Weights of a small transformer language model.
Size: width 96, 3 heads of 32.
Training: a variant of Muon for these matrices, 104M tokens, 6318 steps.
Each number is 500 + 25 x the weight over its row's rms, rounded and kept within 0 to 999. Layers, rows and columns count from 0. Numbers have three digits each. The size before them is the row's rms in percent of the matrix's.

# down: layer 6 MLP down (transposed), 384x96, rms 0.0527, rows 303-316, columns 0-95
# up: layer 6 MLP up, 384x96, rms 0.141, rows 304-317, columns 0-95
down303 099:470559475504507539493540463524512500521519449454532486487475525480529535534527516476521473488443493486495536514516525494500468514491452505513505544470497490509478542490461506533519539461496499496475519496505528500480455510510507496497539523482465480489535475482496491514493469501507470476
up304 102:468525465464465477506474452490472493518499474483513466478563466529483547515501501529474516471521512503525559552470485507506454504548479488503507528509547479492490473497476524483488533529500542502507487514441524512502478501467476504482514482498491534511504496505480501488490518532514509530
down304 100:501492524485548491504507498528472514506520554513494522476487507537488485485475517453515489559513515482484507509448518525549495520528498484465533459511514500483533537524522445508485455498523447513519465468535477499500489526491518526465453493505517509463513487484511519496473514489488483460
up305 110:512492505532477498537484498486497503511506481532486517532495472500477504507470464496475477480496459493501536525491461495481517529461505463493497459517521484522514515509541503517502492523488485461529536454466484465514454526525437500492526510532537493520456520492484560480488535531549515481
down305 105:482476468454524499463500521503541509510466499540531489463508518511537533488496492512502533516514509457519482540509501517456505487467506484499513529487478478494476490466543497529523501498523470505450513438538543499477547495510489514511504476509464476548537511496529540493471501475485466499
up306 104:471464517490525534519532495472520490481500513512450488527512495478505507535485534493469454491482504472492485573493498502479497510514492499461503534522460532549507458512475530496517527514439465504480458476529476533524533494533492482494512507483534477478509526494475544517507526531484510497
down306 105:493476527487469503549508489503478488498498518505499533473472493492486514495518503523488540469501584513502480499468496545505498520480460468464519507507508522521433522481493496513486501483445533544478516478468497489520537501508464552546506509465524494521478503475489520502505505513469463538
up307 096:473527511507509470521556500495508550507515550550494515444464530500509538511462448512488498470511518496523481490509482515470485447503474493496497501520530522505517486451498509485532474474511540520549506467479468519500469499507528527482479499505523503474501492533465475512479459520533504482
down307 111:509499525529471490513509477497495535535466463521487500501525471543526521506466494484467519490529520530511478491519504528465476514484480537540460502459481511495483439517520523460514483473520490514463472499519455482522500551557503516523486511510494457532498489521483545477484528497477469496
up308 092:461478535535479469467505507502528502505468556544459516495530495508461546517500461495451485485479523566546506512473496497516469487526478521490520508483497525507494500469540506515499502526521511462526510480496477503477507485470509490494459524523504478514498486515452484492521472546520451512
down308 087:477478557481566508483468502490511535506468526488461474471467515555477536509475493484459488497550539476491502505499456489483492473530513448537484530543475468497506477504478472520542515520495483493465510530491476499504521504480503522505538466496503535487510523512541504507493515508489493476
up309 082:525520480519467547464531464472474476517498526505533548500538484494524432497522483489471475485496524531520487506511499492512505502528508466502535506493490524498512465531508501483526524486495420480512496516538511511509491541474479488490486520491465503486443529468540451510527501507487513486
down309 089:539497475498528479498501510459522500526480507532462499475508468472483461521515501497513531483518533457480550447485483541518516515472479530475464454521500494505517502489511502534488514509515450497480464488479504462488499478452504532499532502480489479542515521503494542493524546532468543518
up310 103:494466508489535467493532483500540539528487501511499440524524527487519521471469452498504471526543459503475514535490490508483481533530530506476473479489476525523454499469505514466491503519457493492460488513451491474499515534506486498456534457472489506508506490501517562526503506474509515514
down310 098:488529467500498483467514527462549489465487502527539498542525545492471499487510446493464483552475518491511486534500508488491538481460501544522526536476555557510514506512506503525481507480487517465491528512485488493493503518501482488486484475475505493505561489491473505518481485508440476484
up311 098:488492489480483510464503502434475517504522537539509478547526490517488500466519504514524509532513484484505497458497470451471480478523510517482479514492505485482485508480542531478494470524464547515503450513508490518517496520526486482483446484516524478512545508521544461538526494478549476532
down311 098:510496477506510465490474515471499493459534528514464503484506535488529479508457496536529491502485477506492486536472526480466489526416521503493500509489510456470457525516475501512576489527537477498515509502492487551511499552479512547484517499500462476484532490520504495488520494487525488522
up312 091:451465529525501464448478488529494548523473525526454457475515469486492504468486467524494504512486539512508480540482505534526518525548472446504501496505523499515503531480511445507490526454473483508493514533450501540502490488518527531483517509504512487469521503485536517505504504507519477501
down312 101:518513491467443568489485490504476513467518516491536476524520498498489494501519518456515508482526471544523504507462476480487498530456509496502476511525480506525517514506479505532507493524554493483506473486523536441493534516510449481546490458498513534530483510463456543476492506482501507494
up313 102:498472513530478552490469490472505504551487524458483509547460472485475529506525492526463501504461456486433477477508480542503480481521535480466497499497510497498489513510467538527456495507517511495531485517454467505478495466521532539491500502551483510484538522519527499510495530498483489497
down313 102:484548483478483491488499529530456500519484526478487485482543510492534476510545486526463447463479476485510509508543496460503531458500500526490534494496513539506488522460479473467504501545520519486524497476525483522488505485480472468548531505508498546487502525500494518521453527521461533482
up314 101:497514521486501529519509497502501436513464466504483553534470542507479484525515506476477514480478486547532546503501519433549488505498469477470493497488526487473489495476561484485519492482490475518513496472506459483490503503504509507455501514496532497475484537481512551553505490530500472499
down314 100:513515497512479504508485469495457500495547464505456488477554489496534518523487501505525502483536481460490495505478475511460550543481496533501503480543505527525516483545516494504462485487535543480522491493460501498533512483494519478538480487517475497539514504553475480458509489488481436509
up315 084:500511543537511507550497490504479515494458490470472513472522498498507507499548518560460523499488458444477488519494504510525539482549502477484554479507485514487550501504493450478480555500486519517482516449486496487466523538505495446497499492481488500470535490490499491503481486491495490524
down315 091:478485419510529503489489462450491485547510518505514467517455551470488479500491504510486480521525504535511494482565486457463481501486505506481524521511482509519483501508522530514528459535517506508506489499564458490521489497536519539471496512497545516471511487484482504467518503482491493510
up316 110:539520507506454505451524486464456483513539510528489515473507517546494503500509464519517520505513489521493550558475490525516487485456487464487519544478527505485458450468533519537532527501520475516467517528489497494519507490499515450509475488524490485457492497523527506527475519492507467492
down316 107:490526497467493468495463503515507491499484497507524503513533470454475480458508509518487492493505517510528507465560502559483510458506499527530483516465534502512540482509478502508485516453484507521515499511497544523471451497494516429505494535481541479538491520543518481469516476519472478531
up317 108:532525497449495484477514519478437537487489480485541492520522452537492481492464461515497505494487520518522538491530506509493514471446480460492533500494527487486484513519499467518473492477540506484476480478503525493480503471523543451506457497531494529513500454529524514538527511524530510522